Weights of a small transformer language model.
Size: 18 layers, width 448, 7 heads of 64, vocabulary 3653, 61.3M parameters.
Training: a variant of Adam for these matrices, 612M tokens, 4506 steps.
Each number is 500 + 50 x the weight over its row's rms, rounded and kept within 0 to 999. Layers, rows and columns count from 0. Numbers have three digits each. The size before them is the row's rms in percent of the matrix's.

# gate: layer 10 MLP gate, 1792x448, rms 0.0511, rows 1350-1370, columns 224-447
# up: layer 10 MLP up, 1792x448, rms 0.0465, rows 1350-1370, columns 224-447
# down: layer 10 MLP down (transposed), 1792x448, rms 0.045, rows 1350-1369, columns 224-447
gate1350 106:461588460502511469518577490440440512446400488424464492509482560527435518539482613608434451542503532517481484560484467528538427485478509453411524438488469493525603488506565525508414462636538589492529480425546395485459447498459450511460447482506434558492599456484420467399541480569546488458523492485537486514445497559466498499434529421545530346474496556502538569489514495464481517478417560540491478459380499471559544423550560508543447540551531485455471448519466555454525460463580535558519536499470446453459500553465489493531450464356537486475552417453457484476481545564411438480483461536498563570420471531438422488464521509451527454397515454467418493482524537443531472561452
up1350 094:532548500562523506483526514458434593534473507510559468468494508485573423596406488564477548486485520426441438486576437479508507575506439602448537540579446569577519529585483500451512525605501395457435591515490482486497531567505530556528506528499487497554430454394520510422602527385483510525508407538543502461515519483452541509558476579502446627547445465359497461574568493531503511552525443427459442527381474529492459567510461560549505531476515469456446417532488512525483532522460588502478470434457465544518433489622410522487523511555514591571547562609520531434482454515532478587442492575445477492463564483444498462469622540463530488571575506484430395465502506548545466508442
down1350 101:455522486495451514491567509511499477435533548374575505519481512452514541557440449513511410527487635513454560537608526483502474431487570553346507535427527512459560552478443504501402511583516432474442480557503508570465571504508503455495533588497395481569492401508576474446494391433573578503561468565481442464551454543526512544552445530525495530560561478512556527497526507592438523487504530495495405541506400590467469523384536530606521504511591527489485497489513489576542582474533440443485462481542461586513499556531504492532515444557523612554576487505471407428512486480499448509510553592478516460591553456439621534511517485473530433508492487467467470496505518640469471448532
gate1351 108:482532446533479534456560453606491503598413432454469531438474490498482344527518480625413545435444486468596390544583527469560599477446496452565429514500478523457477525496503514476478638531452460613514449498585435559550623477478459526462531517534551522460543442507423399522501478507448471539527433456563621513548478561508454516478476460508458577450552555451409498517460503448628470439546463522518510559420506513507566491562490572461558489543505492456501402496456547380513463506495488537480429436489489480510449485524469530535576449444537451505591456480585559543529443600540511549446525505542482501358464480543481464504501561532487485464471442469480390520506533480400555513526
up1351 100:471505584490415517415391582436527473434616548589535486466526553464518501509527544458577497641507516499454518492411526537493412521494426505481481439536468428547563494432548498467467435491538532452516526405458518401578522465518517494522519490427405427517434544462497590583525478565431541484447459437477512521521546445550499509544493502473448448560412498505468449513515402512511547536490501540551444566410567484484395547503542477554479524452546496538483557569558426535484547581476577472528561444453420522387480466504479503499412548502429496514479509525488462520444528408514537455584541477460567467503464494451566476532445500450601594494534538531605505450490535505540458450526
down1351 106:451491396456496475471445539582528484550598438587493433469464388434490329456505451544463575425497457504510427493542479498420530568394430435559455504481516483468593462448642548449452564410493488501562523425569498459624559475535486483452398512508485484493514442502469500607526513573435541535489438405511483539543480509515516436509535506524441588512565539468451518518432500477604488500594400496572457514456538537536496525519500584521546547542475547500496531445528509526593509520497479559514436458455525436389498523527415549514517526542493450518560358471503463480475482528557568521450531479480525541307441459522509477495493492591480472497516461509505483550574532439446579466558
gate1352 100:473562532531485381484491535488513539530528490417568471445461522567450541573569559518505462484596495476537475517433427522452421559431553533460485499533473478455568631568525470480383470506529556531605535479499504519462582522480478544546573470504456566457432521536482521574508419560474533435512434553462572462461443443616487458473514422554543505507568392437484539535424484507526513522548500521424609504481507469580508457473520542565542515511550544409436506534530475474464489562545555561434518444435512527400523558557529541559408499542550499523534488454512539556580454535528552540528484422471544469571461474566502567490422519495456574454475522509468488491577350483525495496605
up1352 103:476425427464484488545481610498491521478558489509576528588520507542418468497475612535493532478551523422423533532548484515605554392428422519486519496486568513482491460571523461440481542540480527472564462449488432548419508508529566486466565603481514578533420444422573502488478527589597605520541553540451492411423439529396501568383467519421522426553543513552562562481474533392511438513494537469493483561490444504491472481525470512514437427373401535565546566455499505548582497408506469460505491525454522486552457470525444474493529587501508553553535490465560523440495485575525512414493539452486473517453485551539571508595504560509480538524471448547483484449397535456591452552571
down1352 129:435502494486472509528447475491484467512530544706511447475512477462521184490505512478469485531520480486498536492475532469264521454450506520528504483525560490563488471547612552491464487515560546483531497513510507486486509481456504494476526533517542552524537501527569477528483489498493522520528461451514518498441508505472467523451520542490492485522655487494460518477522483298481502474536519554504475496487502459498468483496582523504494549482369508503504519512527516560490510525505493533469472510527549464493550527458477440454526491581518541476498249521506525530530488493476467495476471502506531462280494494473468540475516476523486442478574482490468463461479527278510468469522
gate1353 102:509468507485475555499551478513484381430567470397505514518531518472446476551517504508489464457545456433442406623465372439546584536475477424536458490515486534557563568492524488444591525518516539577492521429508496481465454528514411541502437562468605568521395482587528466492444541478518403454502465408501544588450558344583426522444486521475493510490571509573486442559485530488484457557414444491543558500504455494536529500528466512502460502555524427470458469437485577547448557543476583455404471476538531534517479665533534522547552563509451435470597531502479469443508491587523465512532495556498561447451482554565487531499542463541496535592435473614498497457446463466489567427477
up1353 105:491497542405468526625497455493506551576571459510431528515525433568472474550641522493535533569452428526564465429501543532485502521484500441455467546561511600572581480463512483515546528514517493479553479484458504439504545491386562529519489531571442412537492421512499523492557475453572519479437506534511468431504461484445485510502473574511504545526476504537535421463486517419453406507443509478494506551547438408510469669524330499460557500588422563449669480547569420515453530588504464439522628394525549416462428396499574396409513566487585438498494495526461529465451485515565499535494448520386520540490463510589500480539541470516513519437470590569472526506539480516430558498538
down1353 096:465447531456456485560520446439442431524471504502583477553467583566458594520492572469441447516528547572511489491485429464613510480525633466521560413515470536518513375546529492499526397592519451495402545480534430548502478510419531420502429555477464542473557492457588564510548526464535386409541583623489560614496622461579529502543440487436499468517409418457528456492437553440480458550479533483449564491489534506487473448553571439480523514530519541546470507507536457524452482503481432492473427579486548490543497530553486553507399517431440542431490618467487513575549487464461516444542522461458507600468529438465555512465523450511505511452560467499551434437457513480518561530504
gate1354 092:488398511539551499374477475516443381596586462449392495450485530480492435481486518502493545495573491579530527547484503516477503471413557468542523538496475464511554408519540558441434531536574534550478493420454553506499564435473527484528529483427555482449541442500482509493466463539489608560486432439477461372523496583475495500490574485481540471513521455469402422508507483495496404386439551507445482553471419471559497478519478598595447560469499492550364492514483579490497422558513450443437445581462505531424437393580487549506519522459457527525545503446438459527512497571493457486552523419555518477527492481460582507479443414441459508589520339522523472437425444475445619482450
up1354 096:487477549613504559512467520438637493433474496588518598633537516378517437445552528444546552542433474476471443453441571539475608469526457491439465544590540385413476432504516460411525454483497457420478320518454524533516483483516497412398445539477500505471383527522509497519466486463483537525555503480493558505517481489468465543399488484449516480486415583541546474543521485513452504484585540540513520555426574480509543524532535509511578528532523518516425554437462525545465517459442486461517543412476515522484482489508471573511504476640558500471446446405567402540473460443557482537509498443445473599471477515529556486569467566510532527512477430537490530556600505460506471513535
down1354 087:550469464457554607490611501464415581504555452563469459496480576498576469475622562507507487511493510501542535573481526556547495582550504478492612613588514498529495473417532524497472493522475593442455510488548560480482390454574496559535449418414456484501551486421475515476411456541394491422479417521448503465463554533445504486444627453438505469535482463529504436451496581484467442432487486504541495499516588467515479446597547493509462525423463534483547585492430544585528416491534605447457469521535551525397485484524467549508484463482427468474491479502450447581491441481474529450449468399563571524421488559491486453508466486529505513512370370517578588490519488416542431467494
gate1355 097:468523516579506453496453530461527502546507485480489482411549639463448473534502549550522482480565479519413469551476477531543551487473444485554464476505515474557534520457500527495528430544480486486513507505508566493580504561537482510489496559558517487508367513500506494422552510537523514561453599540592481528544503456520434509436422542493496455536557536471440474541475510443529478460469546473493568552482566381475468577527461616610464571433570517544413492524427507532505509462461578519500403538407434555371518561521529493411495535464558401569483476462500538543498454498402427544536502428541484473477557452479568468425486531555501515486568513513550430520487541497511469533468
up1355 100:495483535511590531487549420409532505448459558436584560574517480504525493559456479439612495633427431499471526493387576574529515607517642555531481379416500479544501552487451447576588461469463379472578503483519570412433548597527472512440459499553489470496590459423463439553453452532527427528546528480497496506554531437475435491554454477447562480497504467523485462563453521498484498483393528445536468503531500426530529591526564411522550581494497411568394494551489625524539546440474542467560515561559466447482522555613449462425573464530488427462509559498559453530390456505480530548448415479471469438507517482517481499546551519530512514549449548523499487498469540476534529488446
down1355 094:552520522538562537499656503426433492422546403509513553521479555363525597487531486487425443539488502444490582455451420491542537398522534472535490490516454571561496459489539482557446500529445440516529512604588450539396482560421517478517546517450429526542467487420532496493443578584491490601548564571385452540519466518500519521478529462503537509453436419453554433528533508461538473518518466569436498451411502384489506539420512473390492488514550573477482566494397555525555513418483539368482473586471500483525495450472478515496471536424480497558458587449398563546482537485525564422504510555572432544525503543597429570611476453426491472498416594553495502526448464472456453519510
gate1356 096:467429506510436433532553502472450528440461518526478535545389541432531478518652527477468447462515520473420517455575487467544461440329473413614501499489546465524479495454557453475425473492515421536521512513551439570382464441518542475495556496495564474485535387520492512524527529524547616573527523485504492465524480426535386518505534466544475413522560461443542502536503498476503533511471513549422603538472363492470569513518537629539529536455537517398568555510433464482535443494581539501567619535491527407561550480514460497498478580541570466495537466497516495529531534489541458507465511508536478479549438480570399421641501552506531473485483364525488431509515533469432485509529
up1356 098:462579500533510460465522563638468546450527454544540530560474533515459512511430484445531487571528446415369425554427588420515528493517581457410529491516509527467512553441535504624420417531528510575563516533445510449428540437583384456533559493463576504453513423496498487474542475579484565495510455476551435496512514440548572576463473475454469499536472403554573522491516428542447545451453476569509491496459444591503490455452480536584479482540583529536409479412547502523551506553495419433516487538495483510535462609507514488481529540533485503530468511463511551457507534526532526541503544474501516421527540503397509509542517498553546519426544472436502434508473585447492586508482
down1356 121:506507472499582575479555540556510549480533532407558527485501578514476728573439492469567494543497468487479479514534555496512465275529464560373598527506471481490538517564343555521468473537523530541453521486518521505454475440550471467513513496514412496559489469506560471482443447464479487496513458522536490471444497496500496521515422482430518506524339499509491602523472519348482490525470499519507523467543510520480498518504523457567497489449313542501478521495519480432497509531383469478523440530484386436521498542468476467542592486495518440504502759516536554521491431528537531480456551480445471527614456459458516481501482484538547572494523505478455443496492559554497498481471
gate1357 112:475584504478445426493448501447539479585545509523548563491520503445414458558590545396516417441471485517571549536491490477458574559532482521458469599489522445560518593476541509434451457460521487459560493514458477474525500544537550542463618476554469490501603540439431540456553502513513490538522558442535530507529516521541537460439505466561547467470492562521554441490542390408502475506538448525504403397525478508551521486528552508542414405479632527432553459526522480469432514509517394453485530472553418394541472505540455532417496538469502527586556548448433491552503401544500443490518447450461422484469386526471440493478469530537535416538482485413473536517503398466441500405437
up1357 102:505507492502527506509606543386452488467589441484437501524508560446519514564457448545606447538484645495469553527527472485477661476486501451486476538537488500452554480426545476520432472542473566505417365447537490546550474522498578527534626500478589457525468530517474558441482568544519459553469503437488493544462476523509536428422571434491582420539442437532508399448470502502512502466457495483520446497499534453568529554537478622518432509482457526525485485407532504493522558531528510597502543479502466465384569522468479614474484491519490441558492465434547427474409550504568483601455478487517467406532487553523434545514562482515591582452481483551472437397552496552517589477545
down1357 098:434382602476465562525522499493489515415565439403578426548554553529465517352532401553386463527499567454478520424477526499506512498382529525543510525487505459573538527485455471482489484514541516422538443462427539444542502508528598609521525421564530524554463508610456454467490466598509489519477428475528488521498487435468537508597529441530488507493542443598416416434520477581572524574449640501474541523440548459501565592477525491440466514485532477456489610523534529465515578507479503565510500495462462550512531475520507576538582479446385531381407508492526538436569592530490380471546468453495550494586433513419499459420442510542551473499511551476469482549524432594528555441450
gate1358 099:493533603536543544495514560473578551494548447524485507502528447529540542510562558466555413408514542536439347457448587473538542444418512500627477486427476577518513417562429509543465504507540470627604562528440522435471537420552515503483508498508528453460492489521508503486495600485423490551556530527548471555525482491466474435391451460458497552540509454527487423547518566478550511542575482467429546450438475566517574465457535555481502561469519551418485478556558513431447518544429378581442506397515536514384558538424437460533468534410467507458499461499592525509526445525475515525444484542492462528448517436454508456455405539488433441513399461506507497518461556531415445523452
up1358 101:515547515485494509511541517524463409433510477457534447556515389572462484556467402469516507509448370452461458454526577519457452489431475536516500464479556581516472351570470589469611526500477502478559614536491525436475471464390537540523443500513540527502458503448514506444541491504588480513491478496508505474556444580478453498478493583509441486537475497536598626545437597482452485666534451454513562574484562520469495493540488441546461369504429496463497486494522554500464498446493448536565583476403542451478491600400401443537553491441525507516506563576481476402557417483506519495492500495519442541430531525582562511571512556510477502439506469565548497527457363476503428498523
down1358 097:521465564479491459514510515473514495545494437483494477501529401395463526541512481584620440555567502466639451474528509455523498501509470376471517435531503473497417550471521508478523466451556479584419478472544455385495521578440563512499507552466546528488574474503499470462534520484448528594528540424493532550582527483483565495535446520515558553546477488426531433432512496532513601571436557484385506550579449483437546503561475526478631541548485478452484455525408498459469500599569534389443462446464465483503525538567488530527534538460517544527524530464526484597566487442578560541610546518499412562475512525484541500487514577512489483554472561540556508471534405534511472538563
gate1359 102:464491485459531472482533459538480572522472460447583537509520409522404460454524554568499507520516469394487580556556468508567464582472511463553453552473558462430531538502519441408525514580544395593574588475511453425466444533471426541531476488528559492508521500462459460441556593603556461525526511514586563497452524520563447557526506490579570460472485559408514509595487357509496587523490510513574488540493459559540543501516453549622444486570492416533460509471412547486490407509473550524575498499469515462449488492614490549479448581497575547515500475495657607546611479551565382487489483629483463413482546540538454441461382496442458519490444526488432455486459499451514500544527
up1359 102:486460562453440486551550479503492625526556421459512470478463487461454535493538470474525478505455496544513561475444565486513450459572599504565408461579486514453531508464505571497542460461465575542399511457490494469531468519572561488519542537532506625469501451446525552479553585491421498591390511484558441563510479626511468460535468489526395511401509515528442532500440586497484513481354514432473542439569513667383456411501562534498452426490480456454452529571406506513497468491442488544520417472513527478461544452476501500516506483492489533474458494393457603446475457490530449550523490433452483458482459544421528556403544480493514499515481452491519460460532508427529549490431
down1359 097:535499535422436443643535510479520474529463466593502543497507502568554469504528475441490442529444505474581397538529550349452614576468522505502490511425512518485492470473421330489588536520525395488491485555512481471575610554634445445494508511558461503464499568464518592531540545506467506540557503510448388494503507422466486418465474437480496526585436558547600533501498542421482435533454519495468544470547533445528492474504459472464421511481466549419522444535466515437549436470553474428468520556539402405494478519511494547450540514484559447450610528575451490575505535463517542510480506580546551584422462474415573448559586516541532431493585534535453440473545478408440482504516
gate1360 100:418411453519434449492528442402484457425419571475569489448540495483509504466502488562464463485440485526544477608483545570544504535480537512371452475507477415462492526508572448527510416435449515490453418479552515571543501503491484488574447477436483561570437468494466454440577538484560564490472475470569498505540587529483460574396457542532540467553561415354457642521512399446555403465509636541474497466542492453532472560621575511452522510479481510563449466626488534492497418445548499473469429442557570449469418489477452487556605474615417558498511418520509464531490460509435498523508484535559580412455573455488485470506496472537581428510506522542647412554505460478554519404563
up1360 104:530361569442481420477514540538487555500494465565558468492421441416584545478508509452535419472526552489580559535532479478520540436528482504472502526490486521481491553482360506436511408468467461479554584510572546629532501502539512596481507466545515528566553439416489545588522427494580482532495547534431510488426498458516510510438457484465583660528449431499453576490482486499494510531546494458542475422638552528377546504497437499494478443560449546440404519503589515485429419500485503444545499483491503509582592440460569427487457486493468493470508551448544578544540485416459476508478394487526416526582494591549501562534561530508478454573479549470453491559415496458537497467575
down1360 099:543479613477515485531469524538499612508430515416414480520493578549472544445515428528621460468488567476581509570505556503476484488543543567491475376580434505452448588615461509440520466532532544454447618442580472483502434501461471397525470577512586516527565446449547532516485509505539496567533488519498566476351560541553425444535430609443470600593482439471492525527515501504604491528513510445460468400561457491495513435504500445475519531441536616484516502525494435442511530522495565545555571461462524485555579506479560501432551528531452494463554526502523452424587471519514507504514595424461481601570550374485433447494526414478541553553496492453457530509477505570446517475496
gate1361 094:481540460585456503575415595492577454479464521470394514518634422552542563429450419562474445519463526449485528486436561442509496483450446514607433545472563487499521580508525478485551448626550484465526517457468430468438469484570596456502527509497543502559512524461470498437492439549521456536531503460493525512450435505494546476389528487484567500441474575527511455608530486524508486516481465498489493511445508516459521440499455549567389614511469477406577451437409549561405557463534482660507523554475543522474527518496458504580491478529535552501477538519576505492548542562483495515515431443560433466456438589537537405477583493472437616494572515442532544470501423499474474464451
up1361 100:539539391537440515525422460423425480506485464502519532474493464530428529498499550551550436497530522449441540595465481466438540494481431585444480524556579441437481508573496409460599506576577538467459605504438494568567545506420466508482522523560516442540485568487471509395489518526463474494545525455508572562493520511520457521528509481435447508490505442519582560486641428512496383495440487523517502535571481482493449555440592482503477480564559452466487480527528500612532530407513524547600524534463476497557539508461419465462517467515529454428515545489612508558487525412423513483440461461512548429541343514560373414591428544513569541488492443511491580412438478490427493553417
down1361 093:444531463390446433419507568503560588504479496399479536397535475632453554536519430577468558542520480441474384441490516422529484541447535516449457575561408477528504555413446445553502498501537518475442405583519474616530548528478485482462502519459456535477563488481507571524526531559472488450565524482529452618502520480518553517475506494486479483471520532508577453560498492538530478509535467398554486457447460541542477459439517494512513503528578545536467493410469465490443548499536552485487463509461372495557432498501485537408474510483512457599448492533497508526488501469479514514538371397558579541523513458459520531401450579441500472607475559454599560492527540561446503520494
gate1362 102:497575526436455504505491560494475525463607412438485501570460422525526402475651442503535478444485565474492525527511400478478499542528523454509463536478478578405517547525522620477477531589512557514508435495547553530507504482448495533450618534503601474515549501545454517466470496572506486493489514482532412504494474513534535439515483505562457469581488511540509460560456432418506471413456420557475411586444502494482527490492594493551469598486558510462423489486590671517497448585494496437501481541528423480499488513494523525521537473487588519615513474567455463487495505503511472533464503478472546339535438503570519469512413483519504467568437462538506453501616596525437599464523
up1362 105:522456539438511481442479482535524450526573555556511483555511462458501544438470383469472463497677547486565544483454494490492494545499487414511501523439558483494499563452497507598477416555480558512436441476537472469497502501625476416513506559319494545485454624466573477584450552448497517589489508539486468377493423550609473513511520492483484522451492474493509551487441524540442525433524447555502450521492443463451567502492539476570437542397545507539585571620573523498444465485403525555487555537517477483451475519508486459514437519550478439482546506470523530536511434524494614491536509550540462512523535507550565497586467496487468472541421563529557508438478508477443540329547
down1362 098:504427455525652422523453521449505579465527610413505524434465400444468572441492573490505484612501376490493460371492561482524472534492492486447499559426445485536574516477406468520474459491561413419448457513503511576424487568525503538421550504399447542482478392494498483493484563463506463548563483443470541487421495458517520502559525447522502493543525546472571537512532463575543456507560579520465556463519459495520549466470558538530488409479525550477479494563469491479501450466557582518516514535507467507497462455464536456610487500480448520489416533496533510550495542523513516497570503610528430507618586473433456524470446430568499458346524483560531574492500500598510513502479
gate1363 096:468599491432515513485503568447501532596405465467536491528512439378576398493483423517512502433534567453603555563449523439541490528518492430513505493525435582494509570519487614493450550420518423466524449485505481518533518501543483400469609433526538529541494422607421542517508459396494518599546459440605485521453515557614521463461426598632469493533484545399373464572543492441618494526592520568483502453508481507585451551508518529485491518539579564472555446506480399384559475448515425504539471496451450496535501586479527521509570518502485499620493497503490564461579486504490576641461398461559561474479477424553524485462515518507493538493522488565364386516525539570447511407530
up1363 099:457464558440514430480527470483463576405571523477497476419521480539604481431469560538529504526496474469463506523498456489603512520434533585507508553519491418583487507494464505551502566454480588522477512408439483488487438485538555429459592450558556529597513477496483488542556449502532565525519561555452502467462523565518538607503473440500502416525515552491493451510451495468420450458435513574528554461475551612448465447522602529533523494512502521559398472445418557507493470467487537476505456630503552464449537555506460464492513466428510424517428508644558499562468525468588476463408593488519471516585410518447505485366503545445429471550364481469521448560525585503555428528502
down1363 092:567459607506456452488520495522566464498500492485474539515455480537480485445565534504514391567517382499481500428457464493493552546511514532467439594432511419467445481431538455481524554410601489502478533502485435504514477551378453478465529478429449526479482492474597475516410506504521491476474504553508483478480549387536552604478522479482461492545513449529497559504499540551475435511471478586425583614590506592485638606488527449512590512564493397505463496402518555476424480506412466458461510499445496403512483436560534383586483561504621437447585481582462476627486531519428572410497501468495453564585524530514447396470487570509542530467454484502453455458473460544608539452472
gate1364 097:445485462496488528489493451480582497548554444531436461498509490454398539530543579465508437468505516468577384443571421435437572452541479493613502569497443476511437458473507488423592386442498491494486482499418508500449545685542475417567510517459530424589580583552543470498513483456406362571545433503554542492491534448553421510463528469619548446518495477565465487535527522458480514454523449553476523469506563476535420406510474493537603493469541534471543430523483441499525493502565505514446530539402429495459493548481557493461470463447465539500488543536515512560512494493482484526491448531489508506488339454557558444480553575523510517501504526391382555515436438514456537590587
up1364 099:505503456455463445536527463458514437632512513527420506556439650382590510508537507563450511437499442473473553502555467507457454482520467551465453493518501542607474453489486480417444542494528456501475544484496487456536552605510564487516545515533562498441432525520394449424509505522580492550430466494485542540548584512546587544474501455530520523524570494506595460533530419467429456531558493540485568441505422539461519449509471534532557474468569483501453489590479507382487546487490551557533486527499545483520557471498542552462437459489455473518549434500525528585450453480509480520465535467497613544563537520486422523598520480536526533591474405463554549473542505500495474453459
down1364 099:538494493506403393549543448559534442442514498372423470524562531512465594563407495455562479457468510475473537447513507524542533444453480391531535474497480530568552558505438468483529404472475547430449481429488517452513508518471452510439551459509551472485569509536492509573466513613556601462512495549504395440492507491540426519481479440433526561487487448458440487484543503522411438501503503446533425376474643534458535502422540534452603490550498490386585478536462533516456472425571486518468510471493489604542427411510498483445506542556485507521577571527497483390561473566439597449518440514462533488563497506473532441436519455523477491479546522495540354557528470579524447467468
gate1365 119:432538452483478439463491520510441540479506446560423534531603524508503436512547497493474497490509520539499460526545414494591455554533467454497513599458439435589539521521543521467466495520510527541508525451519468585472549470431456576489511467525555491482438488515433490450522470522474409515493484417554556423481452493552444463411511520514497483476585458516454539539532466462539497504521464533496530490566575512496428555607420554562503579492584512441505536573481481499410503591513505500529492547540443431492401584627460503539435541504572513520610450446479507493459481630574495480523512395400506444371439493443546461536498514473418472498496520483499471533412397505367557522518
up1365 104:518471471476384403528445450544371490541561488561494544542542486519438482489554515475511497500545590524512466521503502599475553539584518494476554560530516468509510509463540463477498630512484469530518499473441465539500509460475538554522389590555452458467456519487561513470499457393443377416457469505545525443512430528482533438470480539416507383391565481563465381526479486432479478502637473522461558560473549611457561533544432547429451457487533526483526486538508509509481522556511399458472491473543519481470498480631456566482474552516524507503503492445490468476524506519530537505474516375472480458444499516404562492479497509493482452512524563495576459533447449508440557479484
down1365 122:615507471492471505441495454484501466468488508383504445484444521533563803486528488508517505511497580528475517500535460495675572463511544534408506496531470533518494479443466477467523550521473477533533519471507450510551569547511527518498477576467406518467421546496519565521456536448508499420499453524492483520458518499523512526453479480476497488514276504490524448490509496558434472572587556496494459554477426570535485486551535482494458451486553471594560484494542503510546474539489444543529486490530529501517483443441511500479465518546479505497473778515425491589514468468420502545528466517573586513657503463502511481493505519502512523480490569468522513449470501636502531509499
gate1366 098:509574491494411525527478525509457506492491537510468533499533518531518502513539509496584460453485595463494490477455585465496509498412470528584558513483495556486556539604464475519596542585463463506481516522506424566490585473504535410545443478483449548431595425456453483538458527533478445436571483544481448476564491480492544529440456519493576452493441375401513459456453471481622565562472487417446492502504502483525392546513483529653527540493655570415597362565536584450494462459537509455522528533445486492533557519573571487474476488493562494508498471485475608452563477505505490480556454482374510516439411512433531469493486496451537550462541579640526505545536485549485484542548
up1366 098:510538438489538394506517471562538470498491535472563527579577392504427426549513600534498533495492550423499558545530409479458510413559477439414527533585449514499446544410451566530452493555364537519405511550579536586466463401513545549419541435445557520591484545481507453516465659548519501531507497490541440463421490474466551443502545549439489427511531519551435494467566596478560440452554447555541539488464434467507558588520442484469460530471502573566463520513588503496505433480524563527545481500517446512535514538614468541465472408473513432450518499552474412484450458499455523506478534518604539468500530501487527486519500474530523481497484508472493503571451516495452524527524
down1366 103:562477462443529497435517487493508599479449536686561517504420546600423366500507548533462483479434554491513469523521545485405499511482546459585535493570479496496549495515493496513569522495454493492448507540454522583481467467587541494525513461493464541465448456451505539528545567470531510487495534535485489509550574540481486433497477500456464420386436484493503517465480446323525455463464540521480522447550464464511557476552474493513390547510445519544565492513496556528487427469539568598519578524512466497539473487506483520464434491507419548470473397498470502477489464481476583506485560570478491488319488539534446574481479482493545479483469563556473573525527495308488523431527
gate1367 102:515487618558496431470517532474522536468514500507410498482493527485462466517624569513524505484500465509557472437475540442591479516481489477491464423434446550522400455587483530481510432444504551493508482410415477474527567523498561486491543503504477516458569469636467500478547482512561512502589452419566530497567460488449531498519487391527457543541530465551507522607546412468521425520456479476378440505546547454467490492609485430525486455450477516497557454465571489522581554530540389532486530554494478491527418491418489519573574465473556571600535529491530488475363425550480431488396486571480532465436484470514499592460438488551492538495440453502586437408531493470511458569588
up1367 101:537526540561513440454512453472513382407484467522467533484445561505517453427382544433596545463421512524571480434453484432515439447572430473477559358438501409456514447550434558440497508488418520511496454559427580488578481409451546503534475474517525452403442500550540533453419555485545457476498542501556572527516469510550529459487519474486397469490525551536484537465490557490501432498486490479375423442584601495443525461438526451493468458515517543565530538532496479578516544543460362530491554496476532521394468530464533452550510570516504473503497532490482421504377455473556513542509487519486538506534504444534523523535434485518457537468460537469519546398431519576481503543605
down1367 100:530596464552521393553498397535466484524464460523538490573496448489493444456440555446518469543481626530494484519526486541442401456490572477583517401524528458492501546568416485464462567522505471530513464569491469455512562483495615488530509555553428460490492532477509446509477539503574504464472588556457561534490457506459489440509582504462506365421554614470549562480467532433524429528574494465575441544512570492498499468407600531609496469495452526542435539486433478530397533505475513486496490545584488527434467428456592509564476506476466376496318422454473463527548449458496545473567504517556558462471442504512466416604433501418511558413443522491474561522487545454554556475468
gate1368 099:463481450547459518515472498467482482534496440454495516555509532488504468480555475534556480513513478507435443506483568627544558549456424427431515524470489513427686441470507478540544432542537524477527518562447503517533529546560359558501581475442455501510472539478462488536523483533525550478575526519495503498472465533464431446483493472575514500507384501473509381537524511388489559556560467569516415515470483568532438419592468471499511626483385513458486515504487463513468546474507517458509537429477420511429439588497578528534419600525578522467495446465492516485416433558410469526534482538431502494454478576572443490487510558582471396470520522527476424601406539448489380536415
up1368 098:508505529562574513444485551386503478466515532490501533516518597404424537510405467465430577499483514505507431523519519495548487495470431554377532518398481624494525381544522497456515542524493591514413489561552509534480451473498450368534542548305491498504528480491469499509524511406528610504538571515564596528494516625455486547504551492533435483531427439435564618489464436538520519461493492525610481465364433595592563501476493434486517562475507464530359480512513572509506488460469561451506477571427535549561497525579535476513525434543480521421460431440533457539471532513498466515496536489480490439516493525469510504557520554525442469508524515579580510508488555523512409504516
down1368 095:461465528562567557465587508575451523527547507518490532488512400495425487411476401497416520564404453514453521518549521521426507532493511558482523546458453558469470414484526469526486518528490518476481468508459513566464407422594497520494483528497483508485483465500558504561526543448478566513501586481457479489519469558464543495544476498435574517470523519500522541564464454431498533425557538555631408408424498602446523513391508430457528488424471542607400507510507518612518532402513589508453513428496575503498489569608544511484460520525405515523539508441535449429542475479493544556479431540523475505477514494608527585504505455512567449445524525457442454549484445462503531593424
gate1369 096:524408554490498526480482421496482401552514459518498518447459529494527444404487493475448467519560593560508533502477505528475531592404543521503458568483482502451527534498526517517508450542494500537470469447565502551536544520505508495520448548551438486578435485492486478563565512573552486562518468509538586470418520451458427488563570498562536521476570544524457428472557473458497512508532549434492466476632427439450459633474534701542468609494448458424504446581547476593490407525512524480602514451501504533474500525526570435439452504464462511521550447528435484562550493434432417533566468468493542444535493427470507399461474509421377587492492494483442555485508465510379557464636
up1369 099:555502482591494487464522404491439490487568516523480459464426483469624476360513484483401478421487554489652440449527555593543427504440493497395450478580455522599470464513477515498550549460505522546503536529544505564477560556448435449434446555532459599487473501611501503636505482467557414562468417486538516445516466538463545539601545538521572611404455418475485441440435475475520548498442492456541533528515510526415484522523472447468598566551466590564570425490501464533472494450581455442499529483456561502607473466466526534514495549470536504599453503488524469535509519483597433516583426474502496440572474543493406406536580548461397418526554524455448559454553471485463471518471
down1369 092:490496578413528427516496526425549528500457424367431473462527512503434455616560462541470454502585540502537468435519528611480465487493518464535504487532534436509467590577517520547383506359484437488446562531437509525487464475537473484447534461452500474500506495428536511512493575517538524511512607485542477565572505628490444527604485540421488528529643502559496570579514466614562445424406480453499482566433461505517440486445481555520569491531564371475475492444435464502566555505539496444580518533532514565480517500518434458489451554502514598506547410469501494570434513534597559546528448536508471461516517417454421471509516485625518440449509490485501553564486518626517480504499
gate1370 112:422463468415503354583530516567509492506522547540495584533474524494395541507466532514520475487582530512515479459499528473552514512318435501487458517469431486454490492502522484492473519486524496527522441505565546490414431510520513463549533476479474512462442424442465536489522492539470511497438413386497515409505433413512425523581480423514505462562573573573432542548543503399526496480460354485399510457519415483466512559561557541497562466461580430463469565563525530479496469566525454434463463451536440451495564586435451524531490588453443479486561492492501566484565487543517500505428496419490469464422437529499491542498417489489497503514476451453512367553463424426431565440568
up1370 098:545485565449468455533483459508553483564447541479548480580451450547474515470476598462528538665468458517620477436479520455501427462539519488547437393538511520482487562531572511551453548494455413473389414463509475409437497594573539444486485512539337437532585501443480491524486539510485469556507472458492444481465490433486531413503469506520506462479506480494458516511487596459537450479432522442441456541507483486448546563482500440471566467573572424539455513571550509507430397450590453419533499463503473459513456498556602530554483623492494442442561491465570509493468468553478546464545456504518409477646488516440461488531466542467452556487466509435506561429519374502462499518471